{"d_model": 96, "norm_place": "pre", "bias": "qkv", "init_std_qkv": 0.0438, "lr": 0.00516, "lr_mult_o": 3.0, "schedule": "wsd", "decay_shape": "pow", "final_lr_fraction": 0.0, "train_tokens": 118600000}
Each number is 500 + 40 x the weight over its row's rms, rounded and kept within 0 to 999. Layers, rows and columns count from 0. Numbers have three digits each. The size before them is the row's rms in percent of the matrix's.

# q: layer 5 attention query, 96x96, rms 0.162, rows 0-95, columns 0-31
# k: layer 5 attention key, 32x96, rms 0.148, rows 0-31, columns 0-31
# v: layer 5 attention value, 32x96, rms 0.242, rows 0-31, columns 0-31
# o: layer 5 attention output (transposed), 96x96, rms 0.61, rows 0-95, columns 0-31
# gate: layer 5 MLP gate, 256x96, rms 0.209, rows 0-34, columns 0-31
# up: layer 5 MLP up, 256x96, rms 0.22, rows 0-34, columns 0-31
# down: layer 5 MLP down (transposed), 256x96, rms 0.213, rows 0-33, columns 0-31
q0 069:469541486500510494517489533497587479491499574421551525463533493529458548468455511506519476502485
q32 049:477446581485461496525565422431452488477614547450484501550442464506493560495503522503504466459508
q64 027:491504542478501447500513508494435503435494464491503473447435470503474561463522498527510512478541
k0 098:526555480510519488529445566554521464462474459540569465458523555518492470492464485418476489557511
q1 076:500488615419502520484448514558462504485523507491512456466555494500480474446467494497459474589480
q33 081:455501588471507531533478499427507555429568552478542461513505460517509472570487522510472560459466
q65 042:506514546463467472532500414468495483473522507445538455518521459486476547462482553567498528447528
k1 077:529490475538535449480486488555504449454423577517568521487477534549549574482495514539483494500569
q2 084:525528461495569506583574518519591537465523484466519532465498535532513451462520478477560515503517
q34 096:507534532503486487543555445516517596488525494477507504439509496573525514433521557477527489534504
q66 051:491544557507456466497509481460529529491533561464521435528471474501496510451501502560443519496525
k2 094:544524467488468437461452508548464498456562431506568523490461565459519502506535537525450465612543
q3 086:479557539479525519529474511538506443461465505544498504431514511519511495507457498445555508446496
q35 086:505536588498468498478496526499492485481553480487493453510484475563453427597516536509521511478454
q67 062:466546556519468539489460428453528580501507544471516429476541468492505590554529551477546540523517
k3 102:492463420503466510485494515521445520540596530501495461536481508436515507487512498483532552480502
q4 095:431589492522519519473530507578602440503567532452544513513436525474485499466489461510432512415508
q36 104:478465487529514481457545496533439464453568517510530464570496465504455502501484529478440547461475
q68 063:484480496523469456505543438536580594521461484480461510545487531507530418466489460509509534486530
k4 098:498481529477530525490417458497473552517393631541465568453533465501529548486566517503506528523460
q5 080:464515486418509475531473493562506489479540461485577554475438496527484508514470508506485512484481
q37 102:476532500507520447485562455504536501494588538528518525439496460512505536515509482504405531523485
q69 121:472475500496527520522488469481473532447668594537464541496465489516493523500476532501456503453503
k5 109:468572470525470565494492533515494519497481446439525437581510514446519466515565494489523422574514
q6 107:480470490487488514456554444469446566525474439556489543529464446476481467556525457536516475532488
q38 101:463504478489563445533509545513467482483451432511519513532548415429459511490557412420513411495458
q70 097:528486519477496503488401474492476529534530408489544434539542502479439480458570547442553467503458
k6 141:552553522519523485513434482532492438483339510514524483483488582574561501452452534472466540485489
q7 092:525451466481497533407503419433409545495461492465460460555458481475508499579509555542462507490530
q39 098:501501548467519543557561485479481474448485498472434481509443460454469436489475454514510524455505
q71 120:551500470554517527467498490429487464440520481498448515512531512428469433473548465576554531500453
k7 107:526543480469511482489446586492552450529468472490544545544537523573568459525490501485512482608510
q8 068:483494484480447537505535513588513459470539528489462548483475422482583450430486488456508458503481
q40 106:424473502527462515497535513516494513476490536526541575504436504563514557526525527519526537461505
q72 146:417488461544535441512494458511533438475543469528489501479494529468559557445482494476509564458525
k8 113:499484540515557495535512453493468502453425583504487476436548486544516539546479456466497560492507
q9 084:505497542502525511496480488550489601555482460479562536446473474564433467492475541498489439484479
q41 092:454506556476583486565487540495439448475467418527432478487462513502523490601516462486506482471478
q73 141:497511508553518481510505517486511506523484492560485473484485538555472482481453498546488506417467
k9 099:523483449503474511420486542518486465465532509538516429500497502505413418462459451537458550540499
q10 090:490471476469470446525475566489549510421507506512542451471593476497490486449542526464462498468556
q42 100:459452460447498582479599484525457586531518460503511435500481552547509476606562505492497481511484
q74 124:507564427403508453500446514454426569481447371525432468530503524500498436551519515530454492544482
k10 106:494536492446514516492447455537430426522423408489477473575493498480512442504508476499530482482501
q11 083:484498575456555490447520491491478463534505505472499467494537517518431519503477482553471435531594
q43 092:500443460490509513481451469521514586463451493516495482524548492551464531498546472489471459521514
q75 125:479503520497496533527584494500559506457465540489523422526543526533449517475470496496478518586507
k11 098:537506477476497533563576525563537509472435503519498516438502530518541499522493477437463498503500
q12 191:511444488545508542437550439436440460522546503527470447526451421472495506620537506519508477469544
q44 052:493515436544511481473473469493562450518443540545413500495511490441464542486516521517507478576512
q76 026:497524435465516480472530579514482478554532490509459504408471534536442477535453474428504465565461
k12 048:507490477474496532429553558410509565505575425527462486548526474462501462495542511467547486560548
q13 143:456461554433487558496523452466429565471526458538449498585477481486532449532583470492463480471478
q45 082:496453557491518513555507488467459585485509533483465495532487445508456482519537535435528456484479
q77 028:545528508432547469527535470525456561454429456435430430482477491459508573471487430496507460510436
k13 067:455472493514529539487477552518475437522509517431457404466484512528484538489456447517474515423466
q14 109:465480532461498523451526440444412461501466466526475470518512426469499524557533447463524416460521
q46 106:508455516492447509447499467490481434567451466492470528505510474464505516513569517515548443559564
q78 054:480518496447573551478489541538453505501487469544441508467518503499486528488500408442523488519495
k14 070:484498417568483512475569532518496612493531400494525461492491492424503507476489476478494494530541
q15 105:497436512425552503488487477552454546522434407510480480475594427538478483516457471553535473455484
q47 121:517499516444532568572554502456476488525451465455402494571472470500494512534517478529510500467526
q79 071:489469481493556513514493520567496508407467444535471473419569532471438479454451427467522532493485
k15 092:546523505464541528442537497460469508471617516564481442518473493433507505525486554494567448453543
q16 094:574543522503526500521455582517586507467511550500521564535531527511522470403424553440524531548489
q48 113:488555560485500515488601488540526541447480557514531467477491528532512528442433526583465557495445
q80 068:524454525450529505540484523533541493509440439468552449487609523517448557503538553508512555440464
k16 087:450573548481523559521506429531518459457390517477529533504538529565546510499516482459529494455504
q17 084:500474504447468537442473469437531522499523572479397494544483436517485503581500501481462429506483
q49 109:534504454471494483485508403396502544506548478488446540516516474457499502552547480482504500554570
q81 098:469502493541501497429558491516549591462506566517461505537409477505475478456410470564479479530532
k17 095:389491496544514533506532451511438431490592456504560483482504517472409568454535523462499506500488
q18 109:521505478483499444543455557518519496429413545470558582482523542553488475412413484506492513496482
q50 112:573536492505514496553538559533514490467444562502548537440454491564511505510419515515536490490468
q82 103:527504511428523518553495495508502467400524587522517554434562516526472514504498527519447570475469
k18 106:512515482491580479516511508419487483547387563457433504441478498529522579487497541461474531471408
q19 092:556474523559500535443499507456454546483492481533520468581498455476486510499522535512510511415548
q51 084:612465551501509480511545449473570470553457486437487524444577486493481389493469522490595510487547
q83 137:487519521512508427533485500478496442573440544411451566472556546521578537506465455493489485376466
k19 120:494495454479524462497433519493439447414442526506522558535518555469523560503550463443456500464510
q20 076:502491483510488552464433499492510575517609515515530467520532544444435513499545495443483508470432
q52 092:515532518501454509458479436426430486483521503453488496544551479413494535511591510542441436433537
q84 119:511496497505515476534419534515494531452500415493530395477507462421490493530529498514478501474505
k20 103:522471506485526408508474470471506434490360463552518476487390519481522513482520439509485568543550
q21 074:551460486460498482575530547536505581454438540456496542435458526547502495466476485523556533551521
q53 096:466554490478503510583528540507457517462538477459459501477445416514528481454501519523518467525458
q85 130:516468461426497513480557541484524436501401504401449495480469484518503473435485427554541462457439
k21 098:501501551495529513458445448448538480431480459556451497519542491454478493483511492578491489468534
q22 070:475465521565539529436527500461532422476489488519423547539440522580470531490448493493502589507573
q54 109:477549533481548458534493476563502461519486483440464421485501526565574532501525520460540547492528
q86 148:530527521505529467557516451590483518531525454497528522485530573560531530472490567497567566510522
k22 108:515539424512508477568522483544515520488566502462556490469422556493486525526514503495473503588491
q23 083:433511479522546450485486463527542494527486520511435545465512576526442450499470389490500547564457
q55 087:496496515522545469509503497508528519531410542497508538486537448584486443532458509506524470544571
q87 129:496487554455517473499556502502465489496523391477548559513474470531484504512457411514449479448464
k23 099:529493509445442542465563489425438573473462428462479505594515444563541521478536535511437508423521
q24 068:477537526540503517569508478496577482484501479509443527538581520529358514482476530481561476559528
q56 087:416463514522516551565560523513527559456528465494541588474504531514513517506573513513535513387502
q88 154:497460504515460572480458528494475502519498559603496477489453515438546465610517514405503537471595
k24 101:497458515502535513480466520448512496511554505503575448469530580438529482577493530416501482475483
q25 087:536488477531495586473520458528534516511529463493460507527451453526443477539452524493504495507540
q57 107:569534597485530568587475411574472524480531463462475536505509505522547454519442568567542522466530
q89 126:548475440446549493514551520471529473464566453493520467490588434492465529490471562532437503541523
k25 112:554585490424502444570528550458519487443536542467536487480514504540477481480509467436459495572475
q26 074:548526471550485481456485441479503407556532490537472520490500560457435550520466485518505517474487
q58 091:446502453462485513463520543492515485487564566481521498484540499515528467577485487470505575488505
q90 121:403525538501527550485509476548427426470549438524474527509488493522548437548561478552543532464492
k26 093:461535540482515538493446515580521528454468474482469459524412444540471440552505491539526543453546
q27 070:491410515480531568513559527495536526483513446450473459556458485453446431495460450543463504466493
q59 087:514395529458462492483457512532486450462483382546468579511489453496428456595477508522460518526497
q91 141:496472473455541503538512498527497408485479381530486492477467483525431475530481467535530479499528
k27 108:516516416467548484515499459527512472525359498531500564490478484521504457537516524387487503514483
q28 075:481458524503458552547486510502500576489498511557530513510569488463532522485546480539485539543544
q60 089:480536592561539492443521459536541487529545573499557469492587515518492484522567487533496545499479
q92 144:476482535480482533489488526569514501537518494452480513449545502581490567535467488481527464513527
k28 108:408487510513394547537544498499519499563509480461510531507411484593484445573479503488494509581549
q29 074:487509516518529464515543466481584457440473545464547482492531431470488501498465387545434527503542
q61 108:501542514527513533556500472458525490532513468464471537469543555450544548531573481510537495488525
q93 132:508512553470449590519547521536479517463595546498477466446513546472566503416502483545451485471544
k29 103:381508578499401517532453486546487490566508444495554426481478506516539510492581525486449468504533
q30 072:518586501487515523487472495476437473505440467471442528532461544549472465567544441493509529546520
q62 106:557475423488498478445470471477489522471518451593500458491485493484522458453509491394562459543500
q94 138:434540550441482500499378463518525473494482432471520442460539491477555525558513493513601556455515
k30 105:529505504523490527556518519489491480468507466448502507569427501535494485576531451469462540459542
q31 082:533535475452538564595500497548495530470460512444579513464539415555486519484517542488521511547475
q63 094:491486475447469569493529493517496582450486394496519496517513489532459478490496538553471464443523
q95 123:544501519525499482539535517491528518558496485446516532482525566493551488456542544426549520541574
k31 089:495421560468469466501551534530459500505597495531447560520399524453596435536528474456525500454529
v0 093:549539559538471477513465482489455492501516479464530516518467515511466543537513564499503481494497
o0 093:531480461500511504524496521467441513504432563471477477451535478513511454470452521567519491486474
o32 096:557473537477517477493502463491445472476565564491557438466545462427494548501456521510476477435466
o64 099:530449554474398483577541449493552442478467529543518483445508542402524458540597437466459556528514
v1 108:507536473506460525497420472494477568474499387420504508500449518486528460511462465570430446428514
o1 116:553505501461517524548446521507488467500491358486484549519450591452513475506510487506490417420541
o33 097:493513444484527442506394576443457462518582420503505522505430530461480442437467462427530525455500
o65 101:482558533519537517458559520508504577477470506463469451473522472581455596560429459544545506567432
v2 103:447527512544443545484491538569488526462520512481520430465459531526562464538470510539516529465446
o2 112:469531436533468524440524496561486458530493589491441458450425458520537499554435446563515485454497
o34 112:413530522547495543474482581565478468462451477507513432471464469547528464505493507503470460410517
o66 078:559482487466542475530545465411545521503516488506550542510538510519400514422485450494530542521520
v3 105:484539484427518482532546461448555538410507520512525525465508444560422454531437529482505466555442
o3 123:475455512495544454459470464421541561513431505544525523495507536534446567527487535507478557533439
o35 086:514508484444538459478514473468444482463456435522563506518488532517501494454474473551472506492485
o67 078:484533475515487584511565477524528531491553506558541516533498506529557443504488505507527511604519
v4 099:459482511562507479523520469562536473531533464479509464493483527502403420442496487544500435547451
o4 101:507519553511517419500564468566487496517455480523572500530486539491407468486442507567538520483505
o36 086:529509544579540470472537489525458490531501407498448490498507499500473505432562513533532457527488
o68 102:530498434489483528466455448544512508524526466468536542479581547500611432527568541532498488521567
v5 092:509517528422529492484464544453490482514435471473488440487480525528480485495457547532509395537583
o5 114:497506551506481482437497525509411445556505381500447514515450502601465506546540549494510523527487
o37 084:487514524458494498479549441530465501494520462543471463461422456541439504541487503544450516579556
o69 076:445494444444519513490458500418532507516449502511472515524459475464581530530521518497476483498444
v6 098:526537460437454472466548507456439501477557561465490514508526503511466551440519510550430477578487
o6 106:516484497509502535497547463455458499511530534457470429538552457519504541436557461508531457540479
o38 090:560482493499535580483451469483549533470500547454522539501547506495466566415591533450456442541441
o70 106:458535507375456516454425494517477560516555523494502508482512482498509467529505592469457475510505
v7 104:490504478472426511476501523532492548528570570510539485507531528509532481427509592438418483556556
o7 126:471505441500442489499554514476487503516576565500558471522484491535468475548492541489428495565502
o39 100:507418475503544493560476530495450565521445457520547511497514494494391526482589583423467452474488
o71 079:532536501509564514425502496513517552474518454477440491492518507504446497495478487469588514607468
v8 104:464460516494523527554475508512437549461484474490468529524521484479456564509554479438500505432537
o8 121:481486467557521535530467506421493562527451491499453498514493519499490500541551432513456481470514
o40 090:452460537518505518479558541552492533483482581509473440467523479472500511563457455510520501530481
o72 089:588494528469421469520481469488539439538483515483532496481519540448470494469602536506492517544524
v9 098:537513531481536518523409413466477540546528520470532504453513486530481489507492461522495427468501
o9 088:560520562503497505515525494466482582444442456567479468511551456549556512514562507506558521405512
o41 104:543477552539472437496510480484514444523519533461470490465526503472527530520490570478493478474463
o73 110:547512486553535542499450556464500541536549517483589490491399515515499560472445467480499422504501
v10 105:538471493504497520483497445551484442515408498559460426439505460524476549525559499491528414508596
o10 116:558446475502499488455489468539489453485483470477482460424442505445444493521512568437494452553486
o42 091:481510549526449487503496452472523488461394465514561455476505508556569553494473599522484515508489
o74 097:506515506474455553522460462478477493453470568482455521461508423489469477489496455554487476558473
v11 097:518490472557479542542552502564499496446516465570434514496569560470535504459498500549485494492487
o11 101:540544484531502524452458537490576521519517488472417513558502572539455485489502527557431487541545
o43 091:396568404496485488536484493539591479475552469477494453499456540502563531546508570505472492451588
o75 106:470510512520507496519528499478435440440541582565462562454526499496476436481514519401504491506493
v12 097:494476446550491525550548590489485501498570538474517527462468453535514474551516591435448512536509
o12 093:419523488451548516560476477549399523481500476537505502466467435545481488506479503482579510514509
o44 100:481486536525468557496484524456437441521507606498538476485436506559547552547445540512473456470478
o76 104:509520480521508501566559457504505508501522503515479519542502472505497514434557525444489513483551
v13 101:465516512485446457485477507479448460522424541476449523478555453480536498540580523480525513538502
o13 100:523479464459447526577450478390477487515460473478468454474518485443577541496541528454545438501464
o45 095:557551480441518481494486502531500461509441546512420462544498470462523468499563500413564530516496
o77 110:501509507576476538545540496496525520428530559554540496533573508530522435433568549451442498504576
v14 101:504462437496480560530495486459494502483496604535456560484526531494521545512506463526446493499441
o14 101:423458472519532481511503467475487511547519517508539490454470515457422584507490508445472471528530
o46 111:470452491526520500555482494425480511520554581537492432510504488475492535525532509580453510463556
o78 088:500483567481486460426533544482513435527504500424544577522499508476466470506415519443495535503436
v15 104:542593494551482582508483518521493538444513527427539427597469530526571495521472509515516510474500
o15 117:515534503534474491502462498505530523476546500486576354472482557520506467569477502554507558555521
o47 101:630514509581496564480506477570510499521555498519482483498524615508463497491489550549584513527519
o79 084:554550444515530447504483603517482530489502420454459537523507406491485525472454460541472454535510
v16 095:535475413491477485482487488466444470463480503571469514559506472533454410480493469498464485513473
o16 120:471501477520538419491495521488425459537406542506491531548458547454492492468455373460511534512508
o48 091:515497478440505512510513446445571546481548574534457422539581536470424430564509485514477544513547
o80 090:600529493582535574454540438483542562497534523530528474521489521544551489465456517492496464507476
v17 105:506515520455515513488519434440474463371493507521540525503454522440457485561548529487548433533498
o17 114:499480470494492496547476426454463521542365467473515486544522523483553482488553472548496521553492
o49 099:529585487474500487501473499404521495516406465503492455506505518561529505490493564540546507447462
o81 086:443483507534435521450480563497449481512528562483514494443514448413425490501493572515487520555443
v18 096:550496542474523451500497516522459493582598527488509521505434458550514532509478474458426518508481
o18 098:495441485479519460422520530556481471546447540540421542552461519512464579462496512425451517460457
o50 098:558485505487525427513542488536518467476524605445516449465471440548568513510467584457492519455473
o82 102:505535538434529483472525562577489539514495542434441472605549486463490554463493497454477487496547
v19 097:418489490557473514461456581467492474496501498467485486458550567496529496519470439484483536465525
o19 118:443525482540503538536476500494507485566603481507537477514518517523476454488482526563601568499530
o51 087:495460479558479501464503512519475415461546518535476510504504514510489463478445515533456524466565
o83 080:484466530519520519468543503531498522464475511602484527514487447414414453516508459447533497532521
v20 092:490524536448473569559470498540501518536471523503493518451502536492501490578464543457569529460555
o20 112:508511544440500482445450497529561406469580491466509435466440552482485424530454549475515504482462
o52 094:473488535507511577484463472564510531524428539485487548508489555511475474607506484523523496455473
o84 096:461441482498480443504554556513500530542496445487595516502472505513449502459559544482464558477489
v21 110:469482557517428517471459501436537508540498547507444451431457477469493527544464517431401477567477
o21 111:482515511373505498455481509470487506473557607541569492471477473480435532461507535448454489496479
o53 101:394529514500465424422504528471459499485523587527498463448450486554464518491483484461428494477447
o85 092:513490522479528500491530421484460490477423509528517444531502528508567566515536515555402452525483
v22 092:450560494532528540532495534531600508555497502556498469500471550481476502509477444540519463480505
o22 108:395544520516481459490418445536546504558503486535493504506531534608488430452505549515511470555527
o54 082:514515497504499515492571448550512539485549436463500512475496522535500455549452540586553450566487
o86 088:552414526444517498507501509452511428553532450423442475513505500504524535541535460442533549465489
v23 100:482438480445533554492500492460448491533507553500596433501469471481477558544534479534418485537506
o23 093:470555507527534486519445504432522509564473483462504451519537486507482535558476484475460520583410
o55 096:505517488523469487577516478442469481536430585483462535515461498501520532456542531509422460570464
o87 107:513500519444529551507421553462517539470450535497490477423467477563448505577459459551530458482443
v24 099:499554447557529570417528477456530530492473533549556560490481524569488469505458540508527515551527
o24 109:513483534454494522512549419507518515484432507500532506500502511502460498487543544529504425595526
o56 096:519454490511463569522466575523551549495500585534468510410516496473516513476519521513505483567546
o88 093:516485529517539433570544530459477497530503505537483495507465444562473528520468438415464509488412
v25 106:527444460500535500434477483509542514505510497497423502546463495533527502558565489556542413500488
o25 126:497470504509418478492558499441490458477464500524465511482435523547592497527558547490539525499453
o57 089:517507511428487466446477511543452509484421403555434511462397548535513458579486556488536452480550
o89 091:495481473453547506446399488450480516487449544532554459453426504452541505504416508525420486564468
v26 098:489502496465501537556491507561512488558550493539521608553558498482473544474471515479438432514537
o26 110:475540445489510513458499501515518505488475576538485572519453501491484519478490464471444504477448
o58 103:553461472499500486531477441450473430531471456540436564418490447502596549524492494521486486554448
o90 085:476542485547471454510551463536522491482565485461517584482542542483517466484498511536504440507451
v27 096:522582519494463555586450506464521478508473473432457413425508487509517559503494502456584524546495
o27 097:494520529484500544514475519440431522539493439455461553511521492506538527596429528483553484534434
o59 089:533498508503492543520459456463517518476575374503504507473532517543499465552518541489485507569537
o91 094:493496494477421471451643469518495515513471506455485424498536539574493515457499514497452440528498
v28 101:441433485571482513501513582544581476462435466473498531569436481585500490483467443506524453480540
o28 108:500473472508518554470489488578460471458539531516447562507419417510545548471502434531520497504533
o60 096:513515430613498517517534459533560541501489477508404549479502453533521490498504533537576476535505
o92 100:539459502543513517452535522460539526467472470539443420510498565544493529588462544543534456498472
v29 102:498546520465462600469495514528506497541518480516515519480494471490553468511516555502486503490473
o29 113:478498475441496484483477539447501483501588560493538404402517489538511462530557566459498500536517
o61 100:442520461523506451489532548488500473542498434551508487441494469478528561521521511468532496570519
o93 087:499485522507535505405472462510472558530459530512453501483499529471502459484474460447523395554467
v30 098:520467472503487520420505524456468493534549490553512461514539557516501522424525542469457514373479
o30 111:459538505487498492476531510522494502500511580530473444494567456482495508342524476465439478409471
o62 094:554464515464518523474522604477472502538547517543582510487563523459499514430487576525463536486548
o94 095:531484438530549502525501536504483450530505430487534523459495605541473514577485497490551509467488
v31 104:475445426481521389549430476463480497573498530464549523492459570481577472504531562494536485475551
o31 090:501523474491558503528485518466505508485524543541508524555486475525545507569501441391582480477507
o63 113:529495508515559541546485568545510460484507570517508508477517480492498475529434526454634482479530
o95 114:465517489511493444461438453512502442437509537501525518476501511421501500466561504590396496515499
gate0 092:539485527461537475548505478492502496467490488542513569493455510474504433607537524502519543450514
up0 092:493457472531468544474529473483506475563484525500442448496505497481475535506503539447480472544476
down0 094:500483440534475453484523506452498557542603539437483513462533444552557534468480516521430501475474
gate1 106:539510478537566472551521486493501454527491496452414550458574571510493548486462520456497480586548
up1 104:507419481539557545517478454555487539488558490510566540571465472507434491495549504447420550508506
down1 107:512535519494481410491475485457467460539465542398475508453515534500456500494523602386494516495465
gate2 068:462508515557486468450481518507493498489473577427474477505440599526520469458421478498541490427543
up2 079:439565481568511510481484465543498459517426484429481514420552490422561446479551525516474476520471
down2 077:483530549510488462460481470512421455473369471499601445533515471429483445524472527473494512434488
gate3 092:520514466525516446585537480465491457498438488455498509523450480483533488518525452477593544517501
up3 099:500536435473520494423477515551484531541501496497510480494449469473517502496544526547442520490444
down3 088:472525531519521601525485454532569422453465512450571420525503499510496534504545493493506444548517
gate4 105:550528508473495464554501469523537505516447560496453544467499553404392480500469479444533511535537
up4 103:454502469500505556482492473519543470451452527478563481498485548496541462532472528483537473523536
down4 105:436516461474522529528495484460530467516473453491555590508525558556572523503469523508455456560487
gate5 098:418438468422449402516567498588558482520453516544490506460494554547513465485543484569571472527489
up5 105:535558445538477481506500473526493470504475423524463519498480499483510472489411491465563534455536
down5 096:512438502468506469552487463473473467494512520451521560500535496500519485516476483522534468465448
gate6 093:468521520545445466543565451496530465492471538506500463580507420450428504524482549551486469525560
up6 094:533501475542575519566535460523510443464529499555497448520546495452485535506515507475540420498479
down6 097:512544515546533483548490506498494476427376537517542530483500529548486546451496493522549528506485
gate7 105:490454450506470505463545543455461481403525469442541589498559560494538506467488500584484462475474
up7 098:458473576541418524527494480521483468475543481479479496506512495518454465519453508462466447430481
down7 099:564510517481513530491457495564561533572561450524519461421461461527489501479582469482536533528549
gate8 091:529495490480518434500508460494472456477549545452460527482439508473567524468531466473483480515536
up8 092:528449453495464495485444514501465535495493454503500513571419514518526440536492456590454590495445
down8 102:484483551407537450507531500476476453495574542479514509509520435509456525522482552444544456434522
gate9 111:501466464505521527495478517563525444460453484497531543448469473511502474497473505530479468525502
up9 110:490526577545502517526485501448504487517487605506551513476529475491522505554555468424457448459477
down9 109:500581556504571455540492455522474574493539424488508489480526503516549514474512498479531467501495
gate10 104:484431499544488549470510549564550480474463493528503548503557485538544487475507476524513465537481
up10 107:400483539486454459498562503552559490480552545490533490529514539523462495512501495496485409552473
down10 108:470484488521471470462464450536576523465464411544487456527563452518530431475552466496457460552528
gate11 084:507529470466549489573552480465467519490550521493501435480571631474505568540552521505500569480552
up11 087:479524548471494511553509569568432471531533552458475485471487550471553501502512549510464505450540
down11 079:553536490473438475487441445466430515540522521505551486498465460530583414487518458410571480555523
gate12 085:499489531497469496498510455484532457452447515514529519504553520514533528581461513454471482501561
up12 091:505535549446480486479463422535495498470456478529485539479556498433530426506500490452556529499558
down12 086:523487465452503467459556475501513489500479468496511530493524444534475515504471487517468464467537
gate13 100:534517453596475455533504526541579509485531618499551523507426480530496543443473509517557577481497
up13 101:509519436445411528524476495432516461485504498455478541465499471526565465482504548477483563524432
down13 096:517450451471582522526472543473493518473476457477489463454483426515529515438482584492498456484503
gate14 095:466529550555566532495476483562516464556482497513551476455520554508490508502529477523524451512469
up14 094:495465471447535485499528429506522548510602559507464445494486531458555514483470513505462568502486
down14 098:449519553517545502453472528460457459504483550497513512520483496541444530440471542463477433374461
gate15 093:555438507471447507480504523529503481507423545509497480506529440502410425509471463446444471451536
up15 087:516540508473439451435513504487535506530521479563466489468448461532562488493567545512480445612440
down15 101:496486522466530493506484474482497483481536574493548447521477450538470479521524424486358510539484
gate16 101:504556484530550537554410567496467524424462478532505485475551531501481501470428460505549526480534
up16 097:508484552501569447475492564492488502503571456478510480566467519578528511592525486541523471481556
down16 095:485472436537489523501460501534493554558504452497491443494474465503561512462523493482405492447461
gate17 095:535525568499520488467539453510536498514445447468470499503458505519616465448430503474539521571456
up17 097:522502420524525459521507444437582536510556589419520499440509507505501543418512489467484512439521
down17 097:536452510495510487433505454500479421441475475520504519603488571547503519528501512444511510492462
gate18 108:491499515450484507488512551609551539556432527511461497512513547548506484516516499413548515498470
up18 099:463513521486506472555527596486515489459540502529465465459498538460454531501497527475551480409520
down18 107:519495514524564480451513441432505516505412508509516479534459503544430563595515473572483486505463
gate19 115:560532512501507517554482622477469476476482480594521470549515529481563471431448469529490464513589
up19 111:467425513461416488529488576457537466513500528537500483445434504551503495464436462511601515521589
down19 106:489469453433433520517469511421483445484447519546555496521454531529493475474481537478513455539549
gate20 102:495575510474548488570558476504516494558494508509488496529438493457507496427481538519508460545487
up20 094:529490483519587522519541505512477498558582460534471479461528567501486514526566519467536503486495
down20 098:493459523485501526462414493581475516501460461523520485480532436517514437463480475570492523543486
gate21 100:490462386503501513463502535529600546537422536496472522463495504561469541498502502492561461468504
up21 098:478497521546534488501555497516504469557524520500476431448482409542500526482521587470437482519450
down21 099:482457552479500423495491513487406485508610512504474510503554468550449450490440457489458454457484
gate22 100:567509504431467475522468499594502418453459539458509504480465536468448482420468477447534518509477
up22 104:503474538559533507521528485484465567424529461449458503504582562516501459615480549474460430486429
down22 106:479532540465476507435462518568506523514572519519527538442502510532506480559567500495450468424447
gate23 107:475472507578539464498433496491542517416532532525499555583458545496508567440532495603460489507456
up23 095:492522553568464455451471521512516503493454524548475523561440506517449488483474489579503510452425
down23 101:493470524490505515496547529549517478503427558468536546534464475527530509436454481521466487475525
gate24 096:467470500495465478527490550448471546570518502529506475394522483471522456525471512491538509511455
up24 088:542400503549512500488523528551510496512528513558511540491522472528490475574540532445587471580552
down24 091:458554498455489526548455567461423417508449533471476565471498517461462431461423561515433443436437
gate25 083:549493441479467542476513537406533462565419573424480468481511524511502572532523494441520533516425
up25 087:479524494525504511473506514489465485524504495521518475524495500460482497485505579473401453464494
down25 087:534502411466477606576493530557488505514510467528514505482503453489446567474493514485544510677534
gate26 088:457456500519497538502432455560461502530433517407539562495422545471522495471501551544420509542473
up26 092:476488496451501523469435511406487441461481438492504432462497422526619505476599469599479555492507
down26 092:513525507486552528572509577531525498464419496525493492522497481514549461419468485461531576518442
gate27 102:446529528450463530470480533491497441414532444514605479417412530441512546477528497457534529497505
up27 104:466478497539497511534438492396520514420489531403426565522467491508441488545521438534488495482421
down27 090:538560506498563505524499490515524452500574462504606461501468446482498543495505471485525491528522
gate28 077:584481481452559506505507444538484458465409530525525543481504458492495538525537480465535474516479
up28 078:404519515524462517533480484481459501532591485507518459527490468463469480511489524499436519502564
down28 089:518517520450458500463526464511465481470533452525557460500538526542524474537527457542442488531530
gate29 104:466450472537491524543423557549495521513499562486531506445561446565531412421406520485538507542529
up29 104:456477527481544442478529482529411476518465508537466511537510486510505444526548550484533474452524
down29 103:445494445556515489503493553557545483530527511546530482501499538451504457504601581548504517542516
gate30 100:542539508543505505550518499544600550563459509429500543473449564550520462446505474470470513512558
up30 090:483490532504545492463466518496474492422453496509510537546525532465543562522486510505485481511450
down30 105:534624546536514508528437498493514494468445590501489516491547523509532563547581490438494440526462
gate31 081:460557474549487488528511503506483463524617452483541417404438523586400520523481437553495557501518
up31 090:511481427514497553500451440434539514519471528456557400424547472474441478571537514542508490571507
down31 082:524497458552574496505496561480468524494472579532515516469479505496541572405501469516426443410453
gate32 103:522562469462492504486530581482478499429515519562448583629551524470439493515481473499529510562458
up32 106:494529499512506455550512546495492447451451504498451555509532497547501457461469420501458500555470
down32 104:544420569490489421494510519551513519549587433561425545449561500467460493494546468464478516495513
gate33 124:531490525521519450527408541586529488511524567526461458505522562463492542531471507534487551591464
up33 118:456517490539560448563501484468533525449499514505514493570521461520472569491413568481496445537577
down33 112:453485488500479492476488501497493476564475587430490482475525512559491440531513503490438497513491
gate34 083:475528543517521518545485503509604505467472471527516487527470571489508482469533485537610401492529
up34 094:540484549533497564486489439525436536515478501470447507502476560541529541522467476491512503540513